Weights of a small GPT-style language model, trained from scratch on English Wikipedia: vocabulary 640, a variant of Adam for these matrices.
Each number is 500 + 25 x the weight over its row's rms, rounded and kept within 0 to 999. Layers, rows and columns count from 0. Numbers have three digits each. The size before them is the row's rms in percent of the matrix's.

# q: layer 5 attention query, 96x96, rms 0.112, rows 79-95, columns 0-47
# k: layer 5 attention key, 96x96, rms 0.112, rows 79-95, columns 0-47
# v: layer 5 attention value, 96x96, rms 0.0744, rows 64-95, columns 0-47
# o: layer 5 attention output (transposed), 96x96, rms 0.102, rows 64-95, columns 0-47
# gate: layer 5 MLP gate, 256x96, rms 0.128, rows 0-52, columns 0-47
# up: layer 5 MLP up, 256x96, rms 0.121, rows 0-52, columns 0-47
# down: layer 5 MLP down (transposed), 256x96, rms 0.119, rows 0-52, columns 0-47
q79 092:495506512527477463518524462481537537460479527542480526464490475506492522447506535505474539465556529513491498540519533486508487494480514531550488
k79 098:512511551479418474495500515508482490509447535497466541477488467542518479519481520483475515538543477532478486488478477495512503484491502482494503
q80 102:551504508500513535487492524477524484493540516522469500551519461489539448485513505551530525484477481523501479470520482515483498511509541519442532
k80 086:518509499501443496472527459482529468480489500524491487511522516453507530528493502484527512506495511459479507531433514515473497511485496512484496
q81 123:484550522496473492481491482468507523483484499529454547495476497549480506501487491491479541462560525514480512526520551471508525482498513508513469
k81 132:507516537440462486481508498475506516500521504510442539481539493546518486510489507503473552510544483539459482495494506515523479493480506516485517
q82 127:552500484518502501542541523477515488524464472505548477478525472546493537550560488509492475484472513480550517483501520518508486520501538506479494
k82 094:492513486528511431501465525494494514509537494502508511482480529479487448515503532568498531494533516456509522525471461493503477489498513541514463
q83 083:469491541530491526514449493515477475520495487455506517514519459500490464515460482471482500486534519513466518489518528510517505487464521519476498
k83 116:474499493483496509480493521462491519509504520517477542504540478541486534523488508518456541496565493505482476540529529445523488478464502539499497
q84 106:474513532481480528513432526532514470502508503458474507521514494474509462519468462521554492498504500556464487532486508498499531503547526519480529
k84 103:505524516495544558474571479488515513514505505532509481515530455521523534443503494452520511490505493485491502465548537486495496487486492502484497
q85 096:490505537494475507509505524486503510461472500507463506565517495518519457516494531500529518513499468526441446491524511547498527476490491491523528
k85 094:505505546468457504439517440494501454501468502468525505524487508520521532506500531459536498525460485500461495471519467510483514501450504482479508
q86 110:512484466492521451515478490470500516489483498534498494468480481538491525494552513503510500523460512453551509482489492517523515528520517462506481
k86 108:504506446540510461519484511493503486481515457518468490472503519482545483549522534547483496491511496469552527531474480460530468503513507546514468
q87 104:497526528486490528534518501474500516504528495508489494546522496498528478481496459510506501472553483540475481501510499491505544457437512477509505
k87 094:499520515467430497460472503455495499501491493498493529500466495524492497473500476515527514513491501486450523482459477514470512508476487555493504
q88 099:518510495508524489484500494518540493505489486520487486468467426483457540469505546539523498486497523526552496525501560510470484557547498501512485
k88 096:511503507523534493545548542510483512497470481515471466528520490507491488507516518514522534492554480446530484527487540515461486490505534496497487
q89 111:501483487484543470502472481523519492453490496534473492457470456516477526502530568547493511538471522465519502519490510521511513548538489466529496
k89 112:517477468545505507524549500523489517506481458508502492439534477483543512548531517482479494467475482464580500533486519467518448490500511500530498
q90 097:492483518489455486463497539482467503512503508486503491484529528469515475497491448515548515470502488539512485520477492473503486490543526547498518
k90 099:517506516496504490460464452512525477497529517507490501517470467514507495449496490486490482474525474467449476480528477537461507497500495473478492
q91 092:485475493498494496488471514469459507514510507487521471504534534448517492475480488464533491498477489507480451485479469546504494466520499463475506
k91 092:500515528449495506444449455516517456481510514545483488526486500493540513481482497496502480504489505502473484487498463522486537523513517462453476
q92 098:482479477485504531503502494496437508533495499450545506523537513452499530477488484453518484507474492537465474482496457545521509487509500497493533
k92 096:498513515486533488455441462514504505479524541507470460554503519511507521493478503509468491510496503490493517508513461516489541510490518523448494
q93 101:516531486509509576530456479545506433517513493501500489503511489457477495487467538543477479481534510498470489528497504521522500515521504501457518
k93 099:498512512477511510469528525498498520497476503483480509530520450476469524477486487474540505483518528498495524497528565476514472473473484484496511
q94 092:495487482503500540497541509550502509545501487479554478488523551459496515491479497488466472486494485499511522506494498515528461495469495520502516
k94 089:489489530505491495520494537524513533501488541505495494541493534495453524492454467508488481490507529475496467488488521480479520516515513485467542
q95 084:527495459511458529489537539490454502547451503493528488480532519467528517485498487486514514501515495532494519500510476539492493498526495520465501
k95 084:498528525495517450467452474499508493494524533492471500543479522478470488472479498553505491504534513481454486504462469527511514480503502519445482
v64 105:519484504505529498503506460515451513525473506549450494518491507497515504475502505521492469476484456521500483502451493497512459510542472523510512
o64 105:494490526502489532493520516501475493502520502450509496459500506497486517504485472439469500454459524510525511501560505523554570486478506547477496
v65 106:513515513454511499492507530513520529534514490498507519475471531510525536496499565476456543470521571519513477503521495493504519557470551534451487
o65 103:473492490503483478491508471502528448517482515503468501528516525526489489502499458516508451515523484490514462513505494438485503513580527449514532
v66 093:494490490548520527505491465470541534481489551486465528499448498537477517520490463521515458501486485535483525483514552526469517472518539512495506
o66 097:492517484458510506466514536491484472467519476529540500476566467505482497512513487523508488481493501446536467496525486549548504472534496489496499
v67 114:493487527545504505510497520463473498546496509516494513431531476505489548489504489485509516494471500490480462507465527496491495478482472507531473
o67 116:470515498482511507426472482494549536467482550511512508502438471496506470500461494521534503494492531481480496512522500496499502475533459465476468
v68 097:490473506494518540507491523547484531518511505487490487520472519528526512495516513468514535468465497470522494516502470507534524442550487439516505
o68 103:464510514464480492523513490488523489464506475520492509494529476484475479475456559499490494530525498526461527539530569505528546485513494510506499
v69 110:528476501463486481466507515521524467527528495514497499497561522520513499496511540490487508482518516496503489505507488513496441482478496469491549
o69 109:544512510479515522519490489499476492493493494469445516517459496512508481513528466499501442518496462483506537501485524473517545476537522580523507
v70 097:504531494458486490498504495496493491501508472505521480502475527485523484481509515478549523491515532516505453493508488496520485484492475484489556
o70 095:511510441524509504503478490558512500495522545487511480503505500458492485518499517497464476550428472507490526489502477505472527534506485500519490
v71 101:505496525517488479508486508521531532569510483475538454533493463507465503500498530472520525481481514508500550505429493481503503471515504497487497
o71 099:547471541464470501508540528503498510468475479483526508472489497471522491516478503504484540541491475556484482518503521514489519511509498463534467
v72 100:474487501544502502497485521484479507506539483506510504481476538491514512499500535493493509499496488503529461498529471491440462475520496510484513
o72 103:467512481463479511537485461498508506466491571516464487504469501494484499484453482488517506525544494469485511522493520501472553491507485518548460
v73 104:484504480516500501500523445497464523485492527499512554482471522499506517513483473513469465527514496484503533515514512547514512504476540495509469
o73 108:453506477516523481478533528497520443525521462512523474516551486504468492495515507514502495494495514487512452457511505515516448477498497460466535
v74 104:467488492473520483510503491516488531476551502546497474537426510518534492507491483472483460487468491489522568512497497491500529505519496487522529
o74 104:488494530513435499499540495469501484513479469506526538487552457532451519478444541494472543480564512481499488524516522509533519503492575505495511
v75 102:515501516517500474512489505512484545477520487542506480524489521528486512526487453479480521525478508481528523529487476516557501521498490523511497
o75 101:500489513521468508534503507471570504524480492493547474491498463480512482484470560524491524504513497508501478485517503505472489496501529430456535
v76 098:508468474501503510500510497511520501420500507495512481540472537514499451510491438477518493504503501501486566513519519467499537550486494530501490
o76 096:472482471517465505512514508461482462521497455527545524469531499515502523479496523484460517463498472485508477491479460500523473528487519524491543
v77 097:506490484530509546461499522504592506490497506516453492492471477515515548483509491494502509510458532534481486501499506524556535491490540474485505
o77 093:493508520454497512490506504514480534473478497541509477492482482527494477469481531505460459496507474498522499535551500487490518477551512462463493
v78 100:487468471445533529510527494492554497466472494495476514559511504513484490524507467465510541520486472530495490490517515500546476497476530546501481
o78 103:501518465500486495499527496517528514511488508533506468509545524504507485506545534516467458477525511441469531453476466517488492463512492421504536
v79 103:508486502492506509502527456487567534520499502520507527465491487484484546505488494469450495521499491560515524487484531465491518521465501577483503
o79 102:503476510492488485422504543502477491491494494475530485508467523529483527538543452505514483462502511489519447476507449499532492496530509460488501
v80 120:502525507529501467531494498508491560534468521505535497504467492521460490529488505500495496519514535516511594523486475519539555511503487490472490
o80 118:492485488491484470499523550500550465488484447495519495483527487480514513509485495512523503539470480518533414508518510525497473524516515463540512
v81 106:502522513494483498487499509525529489501510478493525456535472453520513474509519505489513527483484506483504539489485491485502437485548461493497523
o81 107:510482541501507530540513502509489543485502495493501508492509522481507494494483521443498534510504481535499513533517520489483549508502537504519498
v82 093:499525501457494461502492478521526472484426507498500478463507481494503525524503499526462518521494500540513449501485542521459463481476485523503517
o82 092:542481509533507522482489530505539538521505535496522469512489512499482514510553490499562449478499545507541519470510470498522488509494491500461499
v83 107:505481531482487470477510472513496509450536486507522524514446523469517526488491484465482480486476501493505459480525531465483470497468519531510507
o83 107:509487461527471511520487461490484491522502520505515469516529450494479496473500509519460523485515504503490519474510468511488475537484526450440521
v84 104:468536490504487490539533516496471496484489497497563502504493497471522519514504477483509519533526546504511524507529494481539484490432451488496516
o84 105:451505447569483494503494467517534507493461495491497511513501487471472534464489510500492489532498493470502463467492478484454456519500492500498514
v85 096:494464497575503519491477515501508523504500484512522488499478471492500472525499507542497516518496454505492541493472476451505532488527512482481486
o85 098:482438492466506473498539552530523533483510466481496524507491538508533533514472489489540529522538504530503502544478526543497486518498491538503486
v86 105:493553526535473489506479508492491495474504492477520491485466501505432498517505492550502478487503516486480478492478510526469548503541492489484478
o86 101:538513532476537522488446522516529530509534500510527489492528469466539479508485487504555543533478507512512475537504489525475477516501530491486474
v87 100:481514493486481528508519521498475484448526502439508511503484469497536459487504486485516516481495541436498534515584499489516502492480467491512476
o87 099:453547490541527511521473446491484502487520471532492505514519488513469497425497517449505541491483478486464472499508520460490497536499513530497507
v88 091:509490472505503521463509514491473453504472507517486519520509460518514531497492434534502476536512490518502485500476493469496428492502551468522532
o88 089:469514510525549501537540482541457502493478484465522492535515518501489497497524501473453497479514471511528539467514524519485490482474461486459540
v89 102:500517451523504492504489496497503497500477497492486501551535487504467440502497512524504483490544512520451509524514501530469534535506539529490477
o89 105:521500484487511460508520486510479495506510495505489482472512534522542494492535468524498486509455471499543516476473474524485478519483457478555481
v90 106:500484525491516473537472493496547557512458513494523468502484508526496503490503442514478521487503494542498524499489507507483557495493481509475520
o90 103:517465484481455520509479559495540514486497485493529496459490498492493531510530523503532488508497486545561449536495477532545499522522497531482511
v91 116:467509469505520533530460518495466507487501485471488499544506475547499509506510449532510503475499492483507466498497502537506506475512489492561484
o91 109:449528548507487505501489482508537544501506490523517511487536514525519481481491551490526520514552525497512523540519535497477476489501489492457482
v92 113:496570511522489492512500483496507527513510487529528486473486515474460528485504551509475503495478530470516529500455479505486487492540481482496503
o92 111:533479578483530498461501533491488478489533519481489507488469492503513491515452481479529540525529529541489485536542518468484533502501539494527482
v93 113:474509466433498525489500518542467508519512506481483510549483514532544490506500498503460513483502518466514507523511499518500501531511550505535470
o93 112:469522530532515480488571476488516439522503482514520505499580537525462473496495514506481497497532524527486503512488536448524498495487513471499580
v94 106:503491470487496508500530491495463488488506514508470480490486525504529495508492493512476483535507507485510492518520485536447448511523514487478517
o94 106:487511487539504514556545466474508471500482523506485512523520499510465499457494510479484469472515529450524503467522512489494523476479483512500517
v95 107:521483528468530485510499507491552551543536502493458523483514485505489531491489488473496523486477488512513477486519514437515537531470543523504519
o95 101:511504542472444514509456519478500545502502537488494473499468493528487510505525486551496454486544471491498462516484494515518486489558534478439512
gate0 098:493483514487514491469509477532501539522466472452476481469491521495541500499497571481516492522485541513491495465512486503493500481483500528461472
up0 106:500533496505502485523496515509477509503533434485546517501512466506521503509518489461523509503435531479496476486526469497511501521508476473498499
down0 101:503464539524467471447535488487485495491501490499533494464519542469507464526505528514529516480528517562511450491486479494501523498516479510456486
gate1 122:522538482555525516480533518486518547465514480497532521435492455488515528479510531509478493536509526476498545456512516515489514501495522521483548
up1 113:525513497560484487495526509482501566515487486506539548482474489466519486472496516477474465532508471492457551478503477481563537471501483503474516
down1 109:485523530486521500492512502482496464450492522473510475546499500472552504477449477485520484514540462515472494519490487552482496517509525566478481
gate2 096:496519530521497526549523451512490520486491526470511509516521487492518509522485505485522500477499474514475559531501539530475493503442511520457493
up2 103:497477494512505504535472468520542480487451515497465533498496527499468501508491463500486513527516526511537509527528561502465466521490531511470486
down2 096:508495478494502470488499520509460514532472495505479489559511522502546513499443542478500506519515504504540503459542505477511475492484531481479488
gate3 103:518498516463495510488553514495467502499547471549522514492500511467536538494501476518500494458478507488516533499516493546531523493521492521479477
up3 105:532506502522521479465495540474493513531520510482502540479555475511495499475515499483485506491494502492526488510456511515484489516510443495507450
down3 103:535486512504454513471497549501454527527482499538521507470473493552502553478453485496525526523500514478534506518502489494491482496520495526470523
gate4 118:490495477491512510471494483503527495562499509459540466440476510540474517510482532497480513490495538486480511461536500512504483517515496498471517
up4 113:502461513434484450498460505469524540520515528492454500503530519465469510538510521487481532500514502463483515483499486518498504529518512515525503
down4 112:555456488457552475488537505493490538475515523483474504489516472435496525522478491463501484498497550519464508495435469465501530469479524494507503
gate5 071:495502479502433482500509504489521483541462503492511475459477513508490491508483518484510538484444539506518495505499514528562517485537470516469469
up5 075:501498456489523488468521466490461490497516492513471490483518484504522464456486469506489526524523518477493504491556466489519538506495527465474448
down5 074:553492478462524496500479510499516533492498489540493573513513475498503527466474551493486497475450512511496484508456519507568519511479536476521508
gate6 134:488533504541525488506502509527546456494476530456519484506539484448505506470520506488524465504470504481521477532452573506499491483499547505496509
up6 123:490480465431484504528519473475497540491516483492505492522490506467520482522493503534495518506496536474490536520531446510502511468470500550520515
down6 122:509516508493473517457502507538491519479485469501504506546483526531463514533514558504489556491543471518531501548533468536513530522506479494469491
gate7 080:508488534511484505473521508529533534547486535490546504521449513495481518482463480500501485490479482498529525477518522540533515442517491511500448
up7 082:489549527537492493526522485536508452517466503511487481474487539497552467515485483530484517443511489476575491515527531488458504483510508512444493
down7 081:498573508518513500508506520501528490503480503471449489478531421490504484540497448489468501499523465525527517497525509501522505482519499504483493
gate8 117:488506504514512512513508471485480486492477513515459517534489498498524466541526523510524489532472485432492508532515498475516545514468447509510492
up8 112:511473509524527467480554459485476490525535524474509483504475458481507542519511527523497522487479486506503486475517503521467511502470532478528492
down8 112:471535544509497498505513504468528482492530487515502474547479468537537493529506514488526509520501478496511483532519557519548528529486499498466518
gate9 131:451500478493519503499523547527518477500527476465457498504533463509525457503492509531492537483503507506522485515475524517542481492479481532519473
up9 139:446521465469523478474503543530488508480499503483504483493530512497477491543469504542518540503516490511494509533445501527517484504469472516550515
down9 113:365502492495491499499473519510508503483505503504506491502506500503469480534337500509494520502500477503487500486506505494476501509490495503485496
gate10 129:489510455547478520500472505526485548506531518504487479500463520481496514517529464511513466520480503493508512497498516491484502510479474520462503
up10 131:492502473538484539499484515532499527540499532489463489468466531463499521529520501486522462515490494441497499539498514509477531469496456521494512
down10 123:522507482537467515465455507489500525535504493485513481497488545478531488501492487510481517523522494479504462541470508514467513514488499535489541
gate11 073:475496505488495550515472482535535489478475494483462450510509461482503465500510480483486546517498502549497479522536465493501518548521519507497490
up11 072:509538473506504497478482539458498529518513496532471529474512507492487503506527493508559504530523498513466535504521472472490466544513495534531504
down11 070:499508542490492506531458512477489458517512516500520483496496480512507471506510522495534498504516512475456464499503495479465483527527487469553539
gate12 116:510512435526532477488517524490461543525546489490514516489533481519484491525491515483474447449499525500506519479497480519513525510546471468516540
up12 118:555523471480515514486479494510471531527530518518510510507508488509531503502497526503503497495504524546464488498509515538456454538566467514448507
down12 115:421505512491479461499518486501500562519478492491521525494476518486479534526458545487514525523520472493588526511508473504549488506517513473488489
gate13 096:481518522514508473481472506499490485485462551446524498495513479522534502483470528527498507484482482526449482459545501475534509479513482528475497
up13 092:507506493466477518500519496515503477471491497482493527513532528482460522520536490488545470523498505489491511471485483504525521474436506506463516
down13 094:517478524517475460476482543515506511487508513507492522523485508523521518455463473494476500498480512531495449446499511479525488503503473527496496
gate14 117:501482507489534513489538485515521541485492500489526502492537565465476513457508492539474496496477483522490529462549496509522517479479492551500484
up14 126:497551477487557513496523486527465500508523472492543514460491519500465533471539486500499473517494467469517530506468510500478518452462510527526515
down14 118:517515447502518507545523464518485506470511511514542526495455511493521535527475495450536495481520458485522470496489512484474502496493493453491508
gate15 118:511558517501496520483532482561513516550501535480470522492505504521499513475479505464506544524499509546513467473520510534491498485517510492477491
up15 109:499474482505489498502478504519475555467507501442529502515536465507541494496530469508527523529501504467495546485494457517511560517475461461479509
down15 113:551477514515470515492523501504498513481477490518526533458478479447507486542519507545490510511498473474499496493539486508499473518513510492456476
gate16 102:507477482457527487496487531490536494525501486505492472448470512498475516521549528514545518465496500544510427508521538468488461523532521504486462
up16 104:467455517525451500556515475483501532473508470518515510473461479488505539514509501470553505487531554509494498479465490516480479503513486502479532
down16 103:501485500508524492510499468505514518487487501496496461494487476506499446522509548527498494493555527506516481469489507475493521450555516496481535
gate17 105:476501441536469426507499507508527519530516464504501476488495481512474508501499451508506440528471480491510547471517477512521513494506507490491511
up17 105:488519491450471497547448481463512482516550532530521500514513457471526499500526500487483510508498526494508502538494474500522519551490486522536494
down17 108:555479490483495501512507543502499505502523506496476498523534483532528524497540510479468504505502461477508516529453502500553486500484551430514487
gate18 095:498534470478521499520496523499486496514483507499544506488505467484475497536516523514491501481484463467540505515456450521515485515490488505514528
up18 093:505483493542459501496485494505516454477561543496498506463488473483518502504492480480482475472511548502446541498485509520497510487523475564473507
down18 097:478503504475523508486486481504531523540514486501489519497496497526496548465510522423439493499523488478524526467500487460514541500493492513454491
gate19 112:478509482479484484474484477492476480488525509469523475509522517502545525461493507523501513497466571516498534516484472508468489486435493500535499
up19 111:517483472504519502523463508496515543578480499522499533473459502459449497515493508479501501511538489464500464492512503505547475526510511498503523
down19 110:520455489486531488538490515522512553518486479513511500454465503442481513517588516503507481484535483508488486523516504460525511521518485461491524
gate20 092:504508524496507507527548494511500498505507519532512469512490482514472482483504514498513503489509445494511536533501453501537518526471478511538523
up20 090:517506509498468452480531493477472490437513540452527487500536516523511484548482508507463457521509463494529542457530465485473493485502474462513505
down20 091:561498489484535475521502522501500457498546468491525527468510482521504525495509525511496548522504469528532492520529511505487528528493512476542505
gate21 095:489536504544521449485526525482501502465499518505505514449506517512511545481526509536518490498494514492503478507489507489487507515502481542482514
up21 095:512522514524509440499511533483494503434476489537519523482517531532504535499519458508497504475509503443507491529467468511458506528485457498527514
down21 094:476502550500556452492511490497507533500476507502478511484504522475501531470456486524503510553535521541481532510497495488449514482522507492491480
gate22 106:528471482523514533535463502497542482535492515498501484426471479464493470465516480480523462508495526473505524492493504547525524536510517459486492
up22 104:480525466556485495479531470486553477494494494496476481461558464493498533501535562501530507511514536512478518523503491510526509549475537515537535
down22 109:533483526524483484522491516484497502489439487522477522508531520510505525485496500502524538518526519476429485490482483493493485499509470537520485
gate23 088:492513466475526486508546531471488440448468477507509502522508506481488495515533495533523525520492483465524490543463539485465481511458534493564530
up23 090:508495514528540499487485525509542486489494525543528493523509543491493550494474516523491528549518517523523532520451483492492484476448482526500523
down23 091:520460509519504528486435542489476517464514519501488491516499502515480505480490518483492496532505516520567489481461495532502512504497497476507503
gate24 115:490554494500468488499481517519474495539507487514506431534523494519461497504503455508490483514506499525533515498514501554445494494503512518532510
up24 116:489488507475535478524515529511507488510500448456487470510537525491501488503528490466517499492477515493564519462550467472517432535504499522490454
down24 110:460522477515497496479493491495488477520540508507463496515493545535524560521461486495528508499528468524515494520545462506510499488480494507494508
gate25 100:507505517545533522492509497524527500503461500446497454440467498518459486488537510493475463499540531496510459503510489489507475498548542521494482
up25 102:505484534525489522495467526495530449507537516494497475506470438485492522533503498475524499472526504527485470446504527498533497520530490463517487
down25 104:458506498498523462484505474475452475500491530507501523453485493488537498501450489501515509493473547532530457472516480500479462505532450501485521
gate26 100:493514479539546536508496505463497502509505446507544516493496494493514520493531467471508489510472510507528527461475486519505507496476504517504516
up26 090:492524497490467510539459513470453503531503478522468506487455509497496543457487514471509506511537534524501496492522483516499484488512522501475505
down26 094:484542471481487537506519489516505485519512563523471484452501486509496487496458447498488477500515488517477460541532494535481452446513484494464503
gate27 080:521521483511502495486525525523501472513467540483503475533487489516482484497502521525524482474470492509481528460503456496491513501517503510475416
up27 079:490458491520528525530476486530515504491524495546487517539479464464457468503503493453534494492509500510574490537511498513463517545490516512522491
down27 079:539502493544475477472474519489469522512523476481520516510505504498495480523524482553530498537493513471547483483478461506487502499500480497484515
gate28 116:483556517472525488462478510494552517563470465488498443464486489486478494552478504543508538532501502517531501514519493535481521498499496509539502
up28 110:491517500478494502499526504502521530497440471502490486515472522462485468527503507513495494530500483498538519519539511509498510517525514478531484
down28 110:480506521490543533470492519482500504506487482485472507498502527507516478540436521514459496533546451557552509529507500516512502497521541529520472
gate29 083:497481482519525475505484514498511530461505501461525493489538475479501510500532539475505414479457499503497531497480523564529463523497483470436475
up29 080:534494460489489479538471501505525517521474453479480461545538513531468505460525522515534514488468508489528478495459495489527481534486504504511497
down29 086:433496474532510474515528556498502496497496505504522526513545488478482455503486474492506501492520496530436520531487514513523485482540532475480517
gate30 100:486494429542505510492511489462540504481520484513499496416516503491535487486495489520513500470493504497495438448482491493541505487505478538504520
up30 109:486486468531530475486524508462524504498496487516493528508466474471542479548509552532533473440497498472499496492459487487472497512528536506476476
down30 104:529452501511490493500514518489515488518496529507509529527498498521499459521408507508471559471535485465496489518486470479457516493491510515527498
gate31 068:481490500500518522448523540526501463536477504543493499524493512499516442514509482507505482514466492503508464491569455471508489509530484513543460
up31 065:492562522453465545503514528496470482501461486515503513462521498486461528495503486499494524497509516490495550499497473488478529514489490516481499
down31 068:484488516514499458525478478541498472479508543474470470529512538430501464480538529531539492509518508523497494485469502524504495511474504484502468
gate32 103:533490483453474509524488502508487550518548527524529495510478481478525504502480462476478530521480505482502515505503538520489500492491479533507501
up32 104:485474499513516489511543460478486508518494492476498515560500499478484513504484490494540472538491481533473525468541496513514536473494504507548510
down32 101:492461506534514491506505505482541499489455476541537522559517542500542537507537503535504482508511505496485499462499482550498502507469498437520471
gate33 057:488462491538500534488514501536530489505494442487519504450524480499550544506509479529513514511506538509551462489495515502473469519513521493493477
up33 058:470485495512519458530515499478553507467491493506457520522508524462494553478477555539512441497452544510487493490474508482504484472488518491531491
down33 058:495509508470504533524489534533508490474511471491498493492504527449517530533529522476483512483490471508531507501479478444506462477482511487534514
gate34 102:485502496503464522509523510487524507509528500453535489490472517512537516478491496517471519501487546518525535478541505510526494496527462544418480
up34 097:488484534483485507479502535472465468495454512498461481473502500520514494505482482495484517477525519513498506499470529511535458534502544494525493
down34 099:443499531484477522503495512467503497490486472499520533523485534542468495460496508470462515503474509510499479554485524511499501443471489525501475
gate35 121:504518508476501504466467524503537501522472493522517516481479494472518489498494539497500463465494528544485542468483542476545436529528497473479490
up35 135:515493488518471490480495481534540516491465511516493502464526471478589528459522490516489484537511538518429528467473500493488488469503475476491513
down35 120:504481513431561529495526496531528502488502476525504506499497500554524520519475488486457506435526463496504520503496512489498464505473520487509500
gate36 109:475533507525514503516436517510523502498515470498457496485503527501492472529519522507442455483493497513508513457502506455487493533551495485517509
up36 113:516484513491516510523459492492514527502502475488466511490494479485515530489490543480522514488519483467488511507508492541558545553507534492481510
down36 113:490505474502498517507497458501482520515508531491533501532480503524489491492504463509505497536505506523516502536443477494466507418481476525517488
gate37 099:476505481517515489494501499502494510508519469500547520499503504497516538488503513512513504545512543510502478524511498449491530469510488507497500
up37 097:503536508441493538478484487465500460495486501498513454479502511531516506496502525482514528522514531487502526523519528533467495479498447500492476
down37 104:559497531502448481480495455450512490484486511491502472484524525523507501534523510511541509539485497464483484480494513546505503516541502509502493
gate38 091:501531477537475510471535495526501510499476518503499496509492496517502515498497478518526489497477465506518562454535516536503555490458543482512544
up38 092:521514505500518551550481454490481502493556451481526515501510490484525514501495510491471472501517486515501507486536468478530494495505540521455507
down38 091:454491504548480464531539500515512536514453466452500515508516512516498474503513478474557504526494471503500488470519480482461481461493501481496497
gate39 108:460522513519486531543553509510507468492493501509478482519478506535481503524479488538477474447493511476475509480525472472496498507502470548491488
up39 110:498507505455456487549505486494529511493442512536502514515513512447510482473499506477527547494537510498525497502475513540503495495421517475466545
down39 113:436544505504517475518467491511515476509531517501455481492478480536477490480487533532520486450473508501469485527473499496510463464548512563497476
gate40 096:496492505466528482497526507469519510535494478523501474559478496497491519528508532472537513477489485475499535467514477471521498510487457478522475
up40 093:490500501479489505488487481490508498557555496503505478478496502490469529524495552529491518488516519459533531507533483457525515483506467533500469
down40 093:500460520513507513519486495522535502514566477480498478481508476469509478525471508443455510467549529477498534481486536497469483448494513477506465
gate41 102:470491522490485521528535483527534465519473483489484491517450493494524509513502490528514538533515511491495531519507495512501485543517500516528531
up41 106:504483500544489448500499470487506481501489501468455453518481495499513484513540541545507544521506528481499499542470535530493508479470491512493490
down41 109:503499514492484483515478488528477526547469524493442450540482499544496538500463539498504518526474517468511466494527481485495496505500522509492502
gate42 106:495541499482515529471502469485526515489498501515462521519523468481482499488516497496555523534495504488498487526466526512438548478471520481480462
up42 100:512505501531506517495496510494480489478473493489531533533546480554494488518494493491469523566490500507484517452500498546519503524484516463484490
down42 107:503497513533497469535525503474506531506492486498518534500511478421478533498479523535543493543531512486507470519510495521491466469508481516468494
gate43 106:507491474488470502506570487487506518532519475521484498500500504499518518513536497479508535531471495480522558526506500548505491524492444517481522
up43 108:496513539493495505506501504471496480523502486520519494480446492506483495500483484510531497471486498518488430460478520530503531429527501494512502
down43 104:461506502525478527540483474501512480513492488514490441493507461536522506514567516481505543510466479516510513466513529516520503472521539511481499
gate44 110:531518490491540483547502520486490508466523493489480490508515505440490486452528572493491546489486506506543553542519482493530507539461504521514531
up44 113:516488494491490448507505547491496507448502505488509480517566507519507471483476485507494511464523447481508484488520485527511530485474449475498505
down44 115:543514492504481544493490563466540504537479485541498537515496542483523478485517508507484521496486526524452548509499526507521501501478486485519532
gate45 111:499509453476532469531487488530503548501467501495506477481513533454517523481522539487466507525494496535466493529502448451514490454528487530507479
up45 110:510505518501524508478502516498464511542517507494478533526514503529494475481498486503466492500501487493474534520523490497528522532503497483504500
down45 105:474553495506532484472489518516488506506514521487495503529515496484494475514519453506510479502495494461507509493518510524470481466481509457532457
gate46 103:466497531497529545536474498538478488495512501500486474537433470461521511512491566509521486522514513512556542555481507494498511513484536510465453
up46 106:517546496458529501535530590536491457500501517483476525524505526542500491511479491520479447497503514527532523485486511526496535544537506505515471
down46 110:478509450504500507558493465479526529507513501510508498494495475465470487495548487497498526548489516480481492449519508513504471502508491478535486
gate47 092:520500465488554497544505523446514538504495487521539469507499529513512503480505468507499473447497476522538510466485528513521517445547439510503536
up47 091:507515480471468527519500507469529496476496512519501459511516524522493489482479467479471504514487492493486530520522503503499540502524459516508548
down47 094:486482515509488482546457508524484531526475477499527506520489528537498523494499501478497482515525468507529496477497494548510504537552478556512495
gate48 110:464538491518456525515556494477473528476532493514479491492485497479515496491505477464510464529464501524480543479518463519551516522496547525518534
up48 111:507494501512481511495500522478517489513423517493492485468450479495451503521501490514545521526479503458514478484517497470512451512456489490548458
down48 110:418519486501492488521490519446456498476518510509481511488482496515477500452442522485472478522463517492519514487460478503580514538481509507492477
gate49 126:514524462482545473509481541511501555519536477528517466463477484540489516524501511486433515495503491525518511479510496509534476557486486503505474
up49 125:509490560543496514494523525512465495489502539517522488446477538529483481440518487520487498531503519520506482508454462498480473480498512491481507
down49 124:523541520497459497501531485530477478482446545527488487490460542533532518428546502491466525486545479509497456489534484495492476510461474524485490
gate50 107:473511533495522461468515516501500505499506478515528474549537534539533503425501515520480480494476482509440458491520496479492465505539458489454461
up50 109:501537465497490483567509491553484537496503534527510527497487464471507534515516488468491524508499496485517525530508498441468489498519496542517547
down50 104:514466485498486472476504481485503525508454477494545519496557469498523555534505457522511507497459529496503459485461495507506524531506552491498531
gate51 066:506449486520508491474503465468525517465487466476524520497529511468532509510502520469507490499513481519530488459524516526478510499500538482481537
up51 069:509503515477457529508476491462543471556498491512491506510465476510508528567503494463492504515512560485531530481504505542493517498494504516477501
down51 070:532497494449481515451527506529502503469489501476519493506528499558558492470527510490504517500535466547508494560511452522500545486495484475537504
gate52 106:500525491581486508515519463514507504495473461453472508495529503465487490486531498503485472529456546529516536516519482466479525486479533534479504
up52 100:473492475519486465485514481485509509489518541526517485485478472500495551477499482509526490445479512501466500444497490511504481541516536525518507
down52 100:500466489491459512455511472515496469504485516491479512522519479533529506515518516510481528495490519475505490502474486516504501553466456508457517